Part of a small language model's weights: 4013 steps.
Each number is 128 + 24 x the weight over its row's rms, rounded and kept within 0 to 255. Layers, rows and columns count from 0. Numbers have three digits each. The size before them is the row's rms in percent of the matrix's.

# layer 7 MLP down, 192x768, rms 0.203, rows 0-191, columns 0-63
105:143125153117106153159145153121153103160155148153174090117114157107141137118124104142153136110185157089140160088115150155118111143094128140129110094126148157141114146152134132079085093133194129
099:144117122083146160087095116117143096091130134087130099090148139130118149100117147116156128177169105135151162111121125134119133105113121121158150083154155121136146134148126125147146146129128124
099:107105078121110143132117154122145109108122126102171120119148112151142171136116148121121137146163149164158130093150151148131097140143148157092135141137140115177092110087109135113159144119148143
103:080127158095128108107111120126170130128133187137145128158123120122122142143158165140134093136120151111116144111150130086131130179120112100182112125131075145148164185083138153138166125133167130
101:116139156085081146130158147099142141163140120147094095153099096137134115149141160125143138156126131143095106124113134161191136149105146114123120136118161119123158106145180126097133159125140086
099:127133132108140139124135103144162127066099117109125116121176131139137115127144177113168169150165152122119068130147165131114143124146144144140115156099130130114085122126134121121120107128135112
096:136176166129118134129152098089087141136135174114125109112120138129190118178168125141124105131147127174088128144100111126099108119109105114098174190122122125103134133122158138134133127169160116
103:087151133145120131146118134141152125106120105155130134109139124133128139149144116155129132117180071118144150088101148131119150135137125097090130119106139126128092117082122123162131131138139150
101:173161191139162153137148136161158119099132169133072113117112111151134136101108109103121148146136122131152155121096115131103152117091097174120106151108153108180112107100153129075131098147133129
098:110134104122159129124137150145127138103118101128168112137119157121105136104150118129119121114148078121122085094128156132126097159114102110151135192120131119086099137086048153137143190107098093
097:147111110136181154141152134083135134159114160145112153169124117149124123109120129126091131115096115131107150110128142109090101131128140123144102083124152111139142174140102143143155154158099157
098:148160157103118139086143137112196176123180146177111124119126141131105159142110125133124123105162128098148113123153156131079123137143148151155143107099151147156117152127122132091161121101146139
101:084147174190123140091094151096100103136117099131131135147166141126175147119128094117120118123126097123164124135094110124084123119117114152104081125110173163135171166112139126112146100110112117
098:118134118106147142144143121101143080133157105125125136171154136098144088097134116104122158137103132127062124160144118145049160125104095139145094147139098112147123115138188123092176119140134131
102:183099170070145080113118143137113139095106120082194130115157135091128100114129103149139129132154090135138125127145159126116136127102101101142134137143137098129142168141134127130136125155155094
100:086162100127128127113087141125111103133112099119163117114132123123096118160154164122113114142105128149131121141114123140189140129124159111093142129132121134121107132112134126150156122108119154
092:119119163084090135123126094071145115139134124147090111111116118095132126132111136116135159093119106149154129146112160169173135147125122098111108130138109136130121128167099158145120116139124160
106:110148142140139141119148095142144156072136174113127136075107092114125161156133087112120189151144121140143155097126128142095120144086144130169137158097165135125118111166076149155129097175099159
100:155108121123142149139132110113134127159114162160124115090158194128114127114102102103131138152089120121181104164136148167117150127106157146092176117136154142143140147119118140128150159129122120
102:119118133079153107071141167171058143111131114115113100131130148107150132138135120101156104113161104142110135128085136156116126147117124182151132166083145126161112139134152125122150103101111112
099:135159125131106150153132108158158130146096134142116121116134157132119159123137126140184131106155103116118135098166112127128167165143144126123143118106132154095074082183128125155100131115127106
098:156098121139136088112113139133160156156132112090105139091143118111125103153093127150145147101144103124132154127124133125141166112125098117139144082119128099148107095185179133124163123090104147
092:175148139107128128114132167149132141121160081159146124102104134131132149117125185106127141097098125129118124148179134131191134142095095089144110145105096142161098102127124123109191122113151114
100:120121131104164123119156114131132121149120102145128137090103132142136123129100145109061137159105115136164124133128136124118141122173113109150148115111155110139080128074117149123127174171120167
101:151075090144119116078159113118121163128145068165125172095113148095116148124112111105162111128143153131131105106161113120128150141136148129110162130105107171124142126091134107154156150144115181
100:125120099107117135202157173145152163137089095156164154166121106128160113155157100090113132176165151167088116087144140136125087135121116122163112111113124128148152117082140131113085086112129156
098:114106126105129117153121126115106102128146141118149141149090143136118087156120142181116135119131082156163140092134112137083149127128122135110084150111136106146142157088108126110079163154136148
103:109150128158102136138068127157152135129135110126131088137140125114114120154101152157155115144135106087203144138124114128191100131160111139093112108146138091163129136087151150093168109157148086
097:143107084101141071185101129150145095161111159115108106110126126095150091135138130127131128125135164181108123172183130166125128130121135172115152128115137136111137142110051125128132161120122108
096:160149133168100156070090174182114111126121132139122149153140084118121144157136131148140130147099085148120146195118140130095124121136173112107105123135129129163127127135106126117106067137094154
096:099114145098168109111119131085156137139119145145131158149137145086125119128115148129102119154144159115159137190120151117123153135113147130129110138156121112127110119116139119143142095080193082
095:154124134127095102131146127111200105102095135141146138117120098113138179082167124102127145149113100098107125113147117153159129137158113093105126119155109144118124094144086135138109129142121163
098:172133157135149109108100118152163130136116156130106122113153115169123132154115160119111109120128099132059102156123069095109117122148140131143134094150137132172112108125122126099145142154117089
105:100153146109116143156096162120126126120126101143166141093167104111119171133119108123146150107138156109081158107124135105103116114154112080167096114143145152115156133106154142131124122123183138
099:099132118137118138124144141102112155179189183119098160117151120117135137126147088133116127105119168128133121114140091170112118125125144104183160102101120110068143155116116128113144155118089088
103:181135155139126135122101074160130133143142122130123087141114131137147146099118130112135150140122059124145093121154110104158165172148131115122114147098126121084093137166121125125145122140103101
113:117108056115114125183117154118162119103116086109127114176150095159124150145076167146125109130128120142087126113095124119187137130139156175114116142142109122139142077152105159126134147113166123
100:126156131115121168126170196140090155107143127123124117124124139129169119156125106113121124147108162153160119143127185137153123098122139146085090166104137158173118091135181129107133127155150101
095:124093124127121086111127149135150147152176114105115107153083124128116087091132188105119121144101169152080133129133185084084162140146138114148109125124160135145128117136134145123124104133124115
100:088156134113164151131086139082107129098123152123083155116130112113119162122116110123107126090139119077121123121123149100160091107127117166122116128142126136108122130140136118176140118084125124
095:091139151132123152121091097102147162149128185086123133126154137070145180148149119154170126045078126141099134116139122154111109129126102123149149139136106108138114121070112117106102129115122122
096:155177116156121131131104128102104112144148143073111077126098145140180123153148117126128147163111150138154096136111116139120149126146137140114075131090140097125147114150144113127125154119096136
100:118118140145108196094139156175062138157121183106146102140099131117144140116091092132129164130122104134127114135177121108115129133108137103131144102106141145156133075122122129120175144127137121
100:127144139108086128134089147121149145169140122140137138114093123090125107119129129099148120147139163141143133093094088135127154116141123117151164156152118128175135138156115114142110178125120111
103:128118139074118112133107136134130107102101116136111144133139101146102103141113108108121121153102100149148151119120128134094138106096135133095120126127124101131084122107128138098145059111114163
094:099136117154165123189156118119142148131111144127092096130086111152139098119089117104134087126095125120138082170177092122141135117132111114121132107141133157123140066124130141111136094154174133
094:138122139134115168127121125126127120099153070153110127110127140122138083146108104163096127131065101156152086177130103148110119105123168091108132124131122128143135118165155144147163101147155089
096:100103130096132156112102144129125116118103092115132131129120122109151085136146120162130121144137120144087123122133121126138098109121143110152138085116156147110096180119168145114144120097109157
094:115173116149093091141169100125132145129107147111149135124144131156158142148128150089142140122085077166116107144101123131145115137125154157083079169125120117176125165135116119134145150115110128
107:120110081136099139125156114132105109123114137150110097110078117115139117110139126110122135141119115155149095124132131081078117102136105143146108156152107128159151118098134129111115111141144149
097:108147127074128117095144103142119105125118110072141138154134113133108107090123137128117124059138164180100086139164143149125122090160128140152121110158105091138147149149132116137123117104138100
100:139140100159107164112144142089123137147150082094138134112108144093118160119138084074145134081159097113133121086143141143093114098127144138102153145116109102093119106097153117143079146136140100
102:139152129159117143072123119126113134147112142135111154144128126100096146099122097129130128150193118114170150139117136115121116135127106127191130143097157107133155142135116121151108142133144148
100:079135137088096117176155142121089133168136129145099126153168152138140135150125151149131161133144108123123085118099139122124110137152171183131155125115140130151110107105107118133141113144133104
097:132109141120145145108177162153126121150133108132140152143150154100101142099128079101140119152084173101104116149116096100120146103133146129134117095157157152120145116102084140140151089156105098
097:126145100151118089149139129139190125164125195122113118142084142114110129149122154127123138111146144114165154134172152110077104140115109137130105105108139142145097118118130150152152113118133113
101:142128138096112165137110119164128116110112108142151126128149128118121135133129112167133163094142147124107144115122153148156130181092146120105153110150093121096107108147128135116150144141151088
101:081130132095158102145147140152130128157106133138127103138128105112146126138139138101115102116158140113110145127164110097143160157162105132110146160128130115110167121126125116117146146165161158
096:098150099059126142116141091118115154109119184149163122121110150139119116106093123122135130151186138183166071116143115111144124176144149139180156132136178131113134103164150115101138104166116085
117:171129112143113102102117150134145123139167151113186094133119131169135077127131161123120104171162151097060131142144130170142153128139127094115123096164117130084132139122156118112106133102128171
095:143104146164113187077121137148135124168136115142120122083127153109129101101144124129122147147121108081132180137127121135147131138122078167097083133141140123109132105122120127145152096114113120
099:136087136120094133114145125138154148142121127088157136139101140124121150113148125102123135158180114174141142146153127152097132125124115113133159166127121111090104125123163139097148173109131127
096:111112103081130124130142159108092096153087113104154142096072115109093107143132107124138139145077149136152149108093180125123147142165088143139119083121162132108150100155096137141105131107113159
100:121140132140135132121136137071129124116134126112134134131143059094073093122107141113130079151141178143125119117127150107112133104145111151143095121096105150118170116094160132086107080134072149
098:106148155178162119122144125139137157161129130125157122093102121111139131109090140135132175097142143078121128150139118129096142123130114121170141092133084116161133191143136121140137064098156096
095:159134173109113154167093147161065119148139124110150131138135100144137129163092130167124144092173129135120143111105105115117097113101134131120141119128126144168107156103135131117101123151143137
108:157133108151130138135128136098131128141138152128155135154146096142065165144108163128136108158129098118177097150109099135182155163109101129097109135096174109083113117158144122115153135137153137
094:179100088123127124129137136111116102145144126092134144110143060098125151108117121123137102127133158188158113114158136111096153115125107174055160088145162141111155113094118126146158131055105131
093:102085078105128165126093169133096195124147067135113127085148165116133157103115127135120133140128166145135153157120159123117114104119133130138116146113172136097128146125107124137138159124130096
102:115112144129125136108119124108102127167147186106148096132130134112161084150145150117113147151128151168083165126118102137093138112126088110117116109126123127139102146113136137114151119093143155
095:145153137102125149124129161099138120089113170128147119099145165116119102149111100148107127101167119127174138123122139115101137151106135168070135146147162114108150138127098133114172145117155141
105:122141169121120114111142133117100141126152133117162139144171119131136093097137122089139138140151147132153131128070129116133108141082140136136175084155115116100138144133132131097135131132150169
102:157142141154091141081122147145116122118142140077138140141112089114135144101178086100137137110145120090119128104145158120127145138081149186128150133104112153071116125143172101163126156076129148
097:123106132146128119090130167128132125130126110150106121122114117128085142117108129108151102158129146179105099120152118128133119114096112142161107131135122141216180119098154123126122090150154187
097:102108142141135114162184096190173140113100148112101092097134132146110112140114131096131140129129108117178121119157119121125167140126118153123125104137155128167177159139149121175114145145106145
095:066173133121102122123115111111094165111098139135112127123070175111121146121111124098140134133130172132169149095133139154095135098123125161092130106106110121106119135125121133106144140144109115
100:100107117093154134069163097195147149180141119140135119124071144145168122126138113145155114139114113106149109075142096117088127141135108159141161168153143129121113178126131158122140053101130143
098:130144130096163134133066134046155136103131094109115157152114124098129138118101114145118120130142164123120103101124133136157122138120119126107146165115135112142159177100097118135107122110103096
101:123161112120148127138132124160173133154146131138126139137135154118116145140160128098122097133167138152112137091124145114133119140142163100167178143140082094179110162142101140106133121119130115
097:119122136111127114130061170120126168135165156137145130116127130098097162112152098097125127121128145144129129151089141117126134157109166119099118134131137116154117125136124133118090138129151168
100:149116135117113125136138188126114126123100100110123087122123148136127104110111108138137099134133102121105101155142140100107161152115161109141120115136134128138132122101134124114140080121177122
100:205151154147125106119136146139147111103108093112112156114185100102102137169101114111117080078140089160130151148131135178117114139145137098094155129140121159139136176154138135119116173121118143
096:113137159129104170146151137131115122124119117123158120098115122122128145124156114112130129108133148104145111135120119130152128172165116166109086135172165115173085108157107136141130144116098122
159:127133124134130087120127122132098132114125122145140094123112121117123110133177140121137118128106107098104155122156151107132113138108109141115090134124106111152114126089132132138149137126155103
094:143135150137144112103121145126129106099147113115135150124114148138121120151172141098131158174124133134136119148122141134156151142117127073136137118122156090152088159120062137164109121151129131
101:129147152130118142147089106110147125104106142147140104100118122118163124110095121086119147104105166135118186147069126088132152092154080105125141146124126154137139152151104109134144075124160143
098:103173126102135170143121147160131121186143136132128158152125135154129108144150120106141125128109094121150141138135110156138064081122141167147145154140098150133126146179121146146220153128100130
103:130110115193154114131092115162126133158108124147129145157151167118130152145098141105139087155118163123110149159123112072145112149079115121173148121135108117154171144110183136094128111166183111
093:088166118099121108132098139159107122133127083122132146161183139129117132134118135131116068116151128115095138110096087159120140105095127119115145074140123170171128122138149148088145130148124137
104:112128107118108145114159109126100157135125094111133113102145120147135139134097105125136141139090101124245134086086058123121117142121095135118133115115059187147098127140143111168184086165129095
092:123134137137096108116133139095135137113164164153109114171128148125131168130094107121140158157139155165093157110116154121148128127130141072147126151114117104128142107133122139076141116100111134
097:128137091164102107129151133155118124128152140117113110155154159138142129164139098134134143118150119088118091168132161121072140103115136116131131101136142094136155130137106131109155076121138154
099:147113134139124095109115134136117128133112142144105109112151100162123104141082164058132129179139142137080103145089070143183116123145163105138155170057135117108112045116171138104123109120136141
101:122115109139127145153169124162124136127103126163135142107119155150157137157151161110102106112096190092158129127137146157100142149126107102127113117092135124119144126167113153143123091127068128
100:135086153109168146104127155156131135140120148129137122127169104104090114107167141138122116103129114126124107166136136142142131145115068124099140137156121130105095118138121113144169183138146115
101:117115144142122135136140119164097102117163144112132120124100169086151082119138102122084145106151101090133128143120148163152137126136140136129088116144140146153134125143157131144140134091144133
096:122145109169165107099126113098130131111133089116129107143153075117122126109112134160085143133164128125103159161130147140109100125153098106127142132132095118136118100136105124151138108149101131
096:141111162186098145128114138183131121104081099135161118133135128095109160122136152097147172110112193142089133107132144113081144122125059113121161132136106119109106136116126132116140107081127086
093:174079174123089142124172121166142118118156145122113135124150148098098101119136145120105166142109115135143098088110179127113143114120127138168144116153112128137095106143145109166112128140093137
100:078163163115101097070143104101109111159110150116166127147139162130133129144119144109122140092089083126158090081133103172156113157100111139093092152136164135112124089120123136143129115119146057
095:123201124097141120127141158113152130145121096086122110152107106141120088131118130111151125138135144110095099164119107121175113159121115107115118130131146141127115162132159127133138135178121133
103:092127162154110156129132101077106125122111107142105131088099164162173126147109122141141147164091095115102162115075080143124129102125111156113093110116140112119129101130132135106150093112100091
099:126141112102150109155109074115150092121122160147148125089098136145125125137147117146134113107155122104162165136127134153150125086138140125120132150156123119125139071149113120167107100137104111
097:118134149116108116146167185072082133145155205137119137136084083120100178142129112142091129117167153144088140110140086126170088125153130100124121158114166147140122140144144132123156141099130110
097:124122093143146083125124136156117105161106133118175060127099086124149130133133107121138136115114065106128146123122093163130120135121158131161152174106083128145127074131123115138150077121084116
100:150165118097127111132113092163132124137130109140114087104164113109111096160118111130111104126142169110163153118155136143140123151168116138102146129107102143121138139131144124168096123142148165
095:103122097141125124141132166121135086106110108158166117120157094112152117134143122101111130111167139087124107063154095086155083114120131129098137100125137123161111140110162115118115151137102098
096:140112144144126119125054122119094145131142139082119129141146102137101147158146070113143090143141134114136170122142126177106116113167147141179122087111146131123107108146118121107134134207093119
095:108080148176162126149149149160120140107123105105127123118120119164145149116091132136126126099115143132149137099123113130161134150111085146098138111092111129094127125121105131137134090134129203
095:134120122101099159150127146193139167123130114141093110128101146140144144140119083118127128089139098113080096097117157110140149135107137125134167151118138109074115100134115113132191167135090167
100:130116114126131213163116182092160125152154140148112118157136124076161137155137114131116144103100094144183161098115183139135122131137108137119141137147142134176099090144105131118074110094142156
099:132145118136146126151104106119128116111181149116141109109112161122131121126150139168137144158138117100215133071130160104194100106138154155093139120090135124157155083140162112127155151110109090
099:189122113110174105147152107136104152119175111145150113136134108119151084126095131188119094112177095082115134124149091105128132131123175089151124092126122120117160135136124139083148172133117141
096:108116145133138112133138106104127106143122100172113125110128118157091075175171144120118099125153120101115148183160097085128090143124129153100080110132124153125114092128121110136150127121108142
099:148147127115129142114103123125130141134110119124122161132164157141125144136152132111126155084070123157094119133141116150118106163115070149142132137108149123132131129133131126137136138139118130
121:092166111096129153088126127112106130133110145114130105143117121141120087111103154120135110103147169138103155121121145163105112119125108148124125113119109150140103132135072137080146111095154125
095:121152161196161114149119125134161152121125114177128138137123172103122160158152113107125152142130139130141135118148143113118132162091149135149098136132152101097151136170159146153109121109151107
099:122099115122154126135135111125124132154161099144106138175124138151106110145134164119104104143147175108135139125087112137134154123159103119125128118145124119201149128124162127126133152139125149
094:154141108093086159125131112130126130136120102110161176111099142182093168099092129096132093140114187123110131168146167153113079114144063131157112135152143126085123100132096113153104133157172098
103:118110094117145111190118106128105132152152089087126144127108127113146093133128156107121124172095164124147112133113165139114107124126093152100085142088150107163127113089123103098111153114125097
093:093124100126122129143152132128142144142137130110114153151119130111101130118111121133098106113122091122145106134121148102089163086138155101138145126145096112117107103111109139154126154112117104
100:078115076147167123124122141068150106117130143134112158116128112163161112150130122195147131089143126120145138171114137142136128155130100175096093097142112101107174122134110152178142115124109129
100:163142120128121152135145119101121156148152122128130122119168138154127127133128145113126119114120112113101115124144130126170156137139099140154156157122119101115118113161192132118074146114141135
095:156117118088168119095143158108150134140082090163150155117105084118135125139085133120158124187123070144058126130149105131150141152131179153106096168126141156127154144167083122140150099158150137
095:147143162105140139158136119141142145107142136098148159088149161151084169158167143134134128115127149124126133124092134116150146193128112095100144123129113100095123121103116135136155160147125119
097:083115142178069124137144127107140124142129152136127119139122142121118146160106138204132123131121117108130151156146160128146164131165084100082116120122117154124097164105155140129136151146116093
096:139144107123132112139098114147173123146162159129144137124123115163138131158122168109113130111099137118153113153135115133111145158120125119131113156086166112108159147132147150132121099080124119
097:113129084051138169117143116078162132122127133133122180152133118135167137148145120127128137143130149066146179113118080138157125141130143107114162135164146131147102097123178138114139119092115136
103:120122176155158096163101164144083138136121077117114116131146133123134145109106129157123135096096185110092090158149079119106120143141139109123137162108180093180121175118116124146112110155136153
099:103112116154136128125139124118147115158117117148156150111132108122147158147158133131115138148075117135089122135123115121137134142150147171142118101088186098139129138089081134149100142153060113
099:101135142138176101138151121129100133142123158154089144168136120140118120107133135080115145127150149154074127105123095103139115163095137143152126096143109120100118115157161139152155108181121094
094:160132108147146086158104127140098113111136104092151111138127141102096124059134139179132122117149183122179134153155156111122132167143142151127137182148099141136100153102161113117136126115095158
095:124108137125095124159110098145143150111120122153118127158096129129118115150108111109125083125110093117106110114128095132099094111114137114130122169095147113114100124128140121145114170075130085
096:177139161157151137105134149120126114132110142115126141120109115112161127158132159168126134122135137174136181133132125136054161187110158139111167136122092129127105104101127104150090112137144149
097:098104162115103107133112140100121124098091133082157161137159136118110106138081120100110146127183123131145151147157148090107147104121097160126086125114137078075145108097124137155162120166125183
110:104149127128121159145103166154129122134110143127100129152149131120135140138111137134128078136187130162113123116134128137147141108114137119129153137133144104071108168099158146139113149100073138
097:096165109120108155113122110157132171114139087129108117144126114146114146137112131097098152122106139107147129128149141122115089084114152126133124170133050124133125156155138119159144125118123105
101:089132166105107129129155159170136111125118165128142156152094157113151129124131095114129106118140077159158156162114159121089106129166150150152062113107130150142119126136138100140137155099184129
102:140110167139087098148127115144155149076164098130107169116090144136135100137095128130135154124066136109117139128161098107184111112121089120137120121165126155139124129127080137130135174115102175
095:153122140179159136145100115132162107139144078133134116095107162108087163111101123120096119112111135090151137110118107111141132097144166142161082178115136112120131127144095120163138150093158091
099:162108156129113143154145126153117106117123116146150135155128123132113158164113139145129154111160131135143120116162123145149136123173087151126165096166146130154138120130133124118141157093111135
094:128123111116134131167122078163103111092161084161127109122181140147140120120139113143108139149079146111095119132173125131160129107155119133094105133111168096153076136089083129068125118151088126
096:108141122134165118079153141116137125130141114097124168149093131131137137118137133136136158107125181128157136144162126140105142123142123132121140148098106158095144138116114135125124145155125118
098:120111104103101116122121140109079159093151161121146126116145156154112171108116103140139117129141142141144121060082137126096115094116137167205154140119162110134122179120134119132138104129132124
096:144080154152163123115078109128114096153120163150128138126162102133122137134132149145094128152103151155148148092120156131108123122114113113107161147105112133161100126139114135105073160176115168
099:118109152129136145105126075143168112101112163122110106136158110125122160107091100165131169124095155142121163145120109109147141106137139096128108133138124138166108084121160125126151149109131129
097:144173157098106087128134182181113126122158121140116127125114081095147124147133110103134138136114167144109118108158140078178152119156057130150096102168135097134118119130110125123148149141097098
101:110132163095121131133140121100179101146137160121125107104128140120104079148130166095113138108164146101091148153127116150162124155148101152161159144105145116108132112129133144079135194126145090
100:137149114118152122131084127134118123166137099167134139141157171105114133117103154091097109131151117095139101116126116120153097164122182099183113126147091120188115151125089141148143099160133138
091:134122164127144140143134105149109122085152136129150135132172116146158144134106130117106139200097115155144111144160112106142092151111105120102136131121083153122150136135164126119102166119044149
104:127133122111152094133109091069158135153146123104127124141122127151128112107115123146147114156173175095117145166142127137105136109156112148157141120138118153131086129095142120132111132122156096
102:143105148132160134145109136117119124157133090157186152124125154143108102138106130151090197125143128181164135123125100180181138148081125152134135147127087136134138080117127127144137116132148130
098:120143130117179140170162105125144139143128113140176168093107130129118109135117118121100156098134059084105137120138143112113103146101130136168154165125124133124140119126117110115110097113118153
099:174163155114133125138164094127105126124109116112114145106144141122139151120137142157146145142130111152165143187138151084145110149135129144096154151125123129100132154142088135115132140142140139
100:164111146109130162100141147131147125072158101152154112147138123120112134121090110124133141148122086181122106123162152109111125112121141132136108158147135154137164103144130130138100119129139142
098:161124168105127141143151170151150133161121117115130103158151138143117116115143132142139136126117180178113107103107122148139104123167105150147126145153149135127135129105162129091113103150160146
102:120121081118103158160121104134142120154136145182127118131124119150120152110100111170120153159113194124137144143170113135110129128131122104141131157134134120088127170136114130140118120118127153
098:167151155174091144122102141141145096119099100097118119134164156151139139152153122152113115138064116109106111180165148165173111152187121156133095119105121155139134107121149139119103170110142186
101:104091089123114112103149101149123113136181149132168113122084136106136166140115133128119137146127161183136116149121106152097115131137101117121114085139120152114116108101088138121086132170165126
096:121140130151151147140120116117117111090156152133119112171110132112161133140159129160115125092151137150091054139113213088134116163105079111167125145140170110079099108142112117167108122157136191
099:129119111102130118112148139142096148175157138134094134189090168127128119150144110156142090140110114131146118133156023127115136172119168132123203141131125115152124110144107122126118105091166109
094:133148174116153125140125108162128128137151080097113126094142148148134173100124156114132108158107125081154108135110161115103150113075124153121154161116117122120129140115092141122090131132123117
097:116127104154096137131089111112093148131122111133153125135114141141115141066111155102111102103133102111109124135162103136135139118131079149156144120120129125111134127111186150130149107110141134
100:125104124138117125111053180108158120099083120138115136093107120128134121109113146130122159137071134105152182116139166158099101106136120131156157163139139115148106093106065112089093133090077102
099:107156130140105152149138164119137162097098106114154135134121183115139150123145086110130151138151090173143110104140103141116110107124160148107095159130101158154106125112177113136076143133147095
099:073161129079095143195144131105134109109185125113110138128169146134130105147138113112133156155109133085165113157114145143104131147180133126143130067116147144101122122103137126151112121147127170
101:113132150122127112120130120135180112120131119129139103182153153091141094112146105158111088139121057117144103118143158155149133115111151099141149137133130134116131128144129148101080140119144140
184:120169161158116106111150133109123115138169200104111169092145116185113130138171112112140145122110118120164133125119137148125116155122143116091128090132159133138160138149116145120134122153097102
099:069131085168128154164107125124137130111126152125152166082104142094120112112115115112123131140127096111121147195096107109142145124115127078136116135168051104128136133135145116113114166119172085
104:121146074074151147151102135143118146200109161092133085120099147121127154134111114127135126125084158143129082091144129118126148102115136106101127131113131128124103085114097123096084065145124112
103:132136135132116185139155123148143140123114083145204100162127134158134147116181148085139152184141166118140149122145140105128131173120170128107122087129144130098095161089130117127082126132167102
100:128161094142147126089094148128146144208149127157097131147117102120145107144129150133131115123143131074132110154145135079029118138106106114165141107145141110142116167158136146131117116155107136
097:120135129108156076107120147103119104138122163115096094083118175148120117099119123128147149127084108103083149111136110124136135163115108112101097151128137118109140112127099133124128118134101097
101:078171146092129088137084134142124140171125101097120132128121135125125110169166107120122153140119128155113141067079131098155130111146123118125129166154156165117125117110137112118121110109119135
092:098100155212171134078149113166113121140117074133123135123132131105160102071118154118108156138133086167136123118155143140155132147095093113139114137102130129117082135158118126112112141142160115
099:089135160109130152140135120126160093102081187133141144132111130114190123126112089147137145151078116138158155098151155162146135165120178151106142122101126122134170149108150128122141098109104107
096:122098117145161124113140114167139123173086137155090141107118114101126139135107132175147088089143132094132116091134122145156143114100100120122138092141131130112136153080095131081127107121129135
099:154157128086122140115093145160121165138116129143138117125130134127139161091130126115131113157113092128105118160088136156132173145151119142138114129133150136132152157148097114147153147132137170
102:138116112098106124125074134127137137119141180104121112087107110125137143141128134145102140124124146139155137081141126137135120093100188109142153106121112128104144099107142130120159111135136132
100:164170065120148155111100110138134144152129105120130106124110095131174133112137147138134122137093084140063149137153128157109123116144117136110127155136113124168110080102083132108109100117097128
098:076162099103097095158124164171102118132174126136139140131122134085124140141153167135124114142131110165188183089130105115129102148136114145128089116128109104148130166157102112132116106134138138
097:119157114118120105132165140144158147095143128101126150119124151145102122143107148094138119074127133114092170118092100098055093147127131128160159104104103150133122131144137128118128095113117160
098:113122100167137143110142122129162143120138131150143121112170065136126167098102090140116137105115107123078143099167191122125081117136124132165112116133152135156146108122150124094166145098160147
100:130164099150085169128130134202154154117120159123170111151087150134098100091108140134123135135171120114145107105112181117111124130137123113137086134098106099137124197133150124125161128096129130
100:101118127173133097092132112156112108128140111080143134125145162117106114133141164121123167121154100154091166100143132126129130094118117121108116145146144144138096133072163119132121152120068095
097:104130160117100134118121107068118130139147097122141150142084090082141142150133142144125136132128073108126135130111118087156144097115150147118115108147152130157082156140090126153149113119103109
097:127120177172110104126121109083133154153121122128124157069131118096160157070114137144164119092089063087152130136162119124068105141146136182102148151107136137118130124152136118120154123142128192
096:119115135113129105159140088126114116143168126126127081128051149133124058101131077112131120119129106147108161108132154093133114132110101120103188143112125100148130112127159115108183120121088091
103:109128159158133113141098108135135086144086157077098110098155110145111111133139110142135080157124096120102119117103105139119134106101145099118139131104127167112138128080120093131096114153162132
095:125177153117159137100154130147129145105124092152134100161146116171143088122127121135123148108128168163064152142105146188142116155108159128130159135131127134108161119142116109143129103112132139
098:141097133120159127123170123143166195101075182133139136077104144127131108129114144134127131090100094135165136141134133143133138137133125099122112084127101125113118120138121126126146137122170153
118:123130111110133115107122128141113127138102088139089121106110163114145130081129117156150112142120089148104109145124100093134122103087122116107144092103127149102159140112080132130162142136113154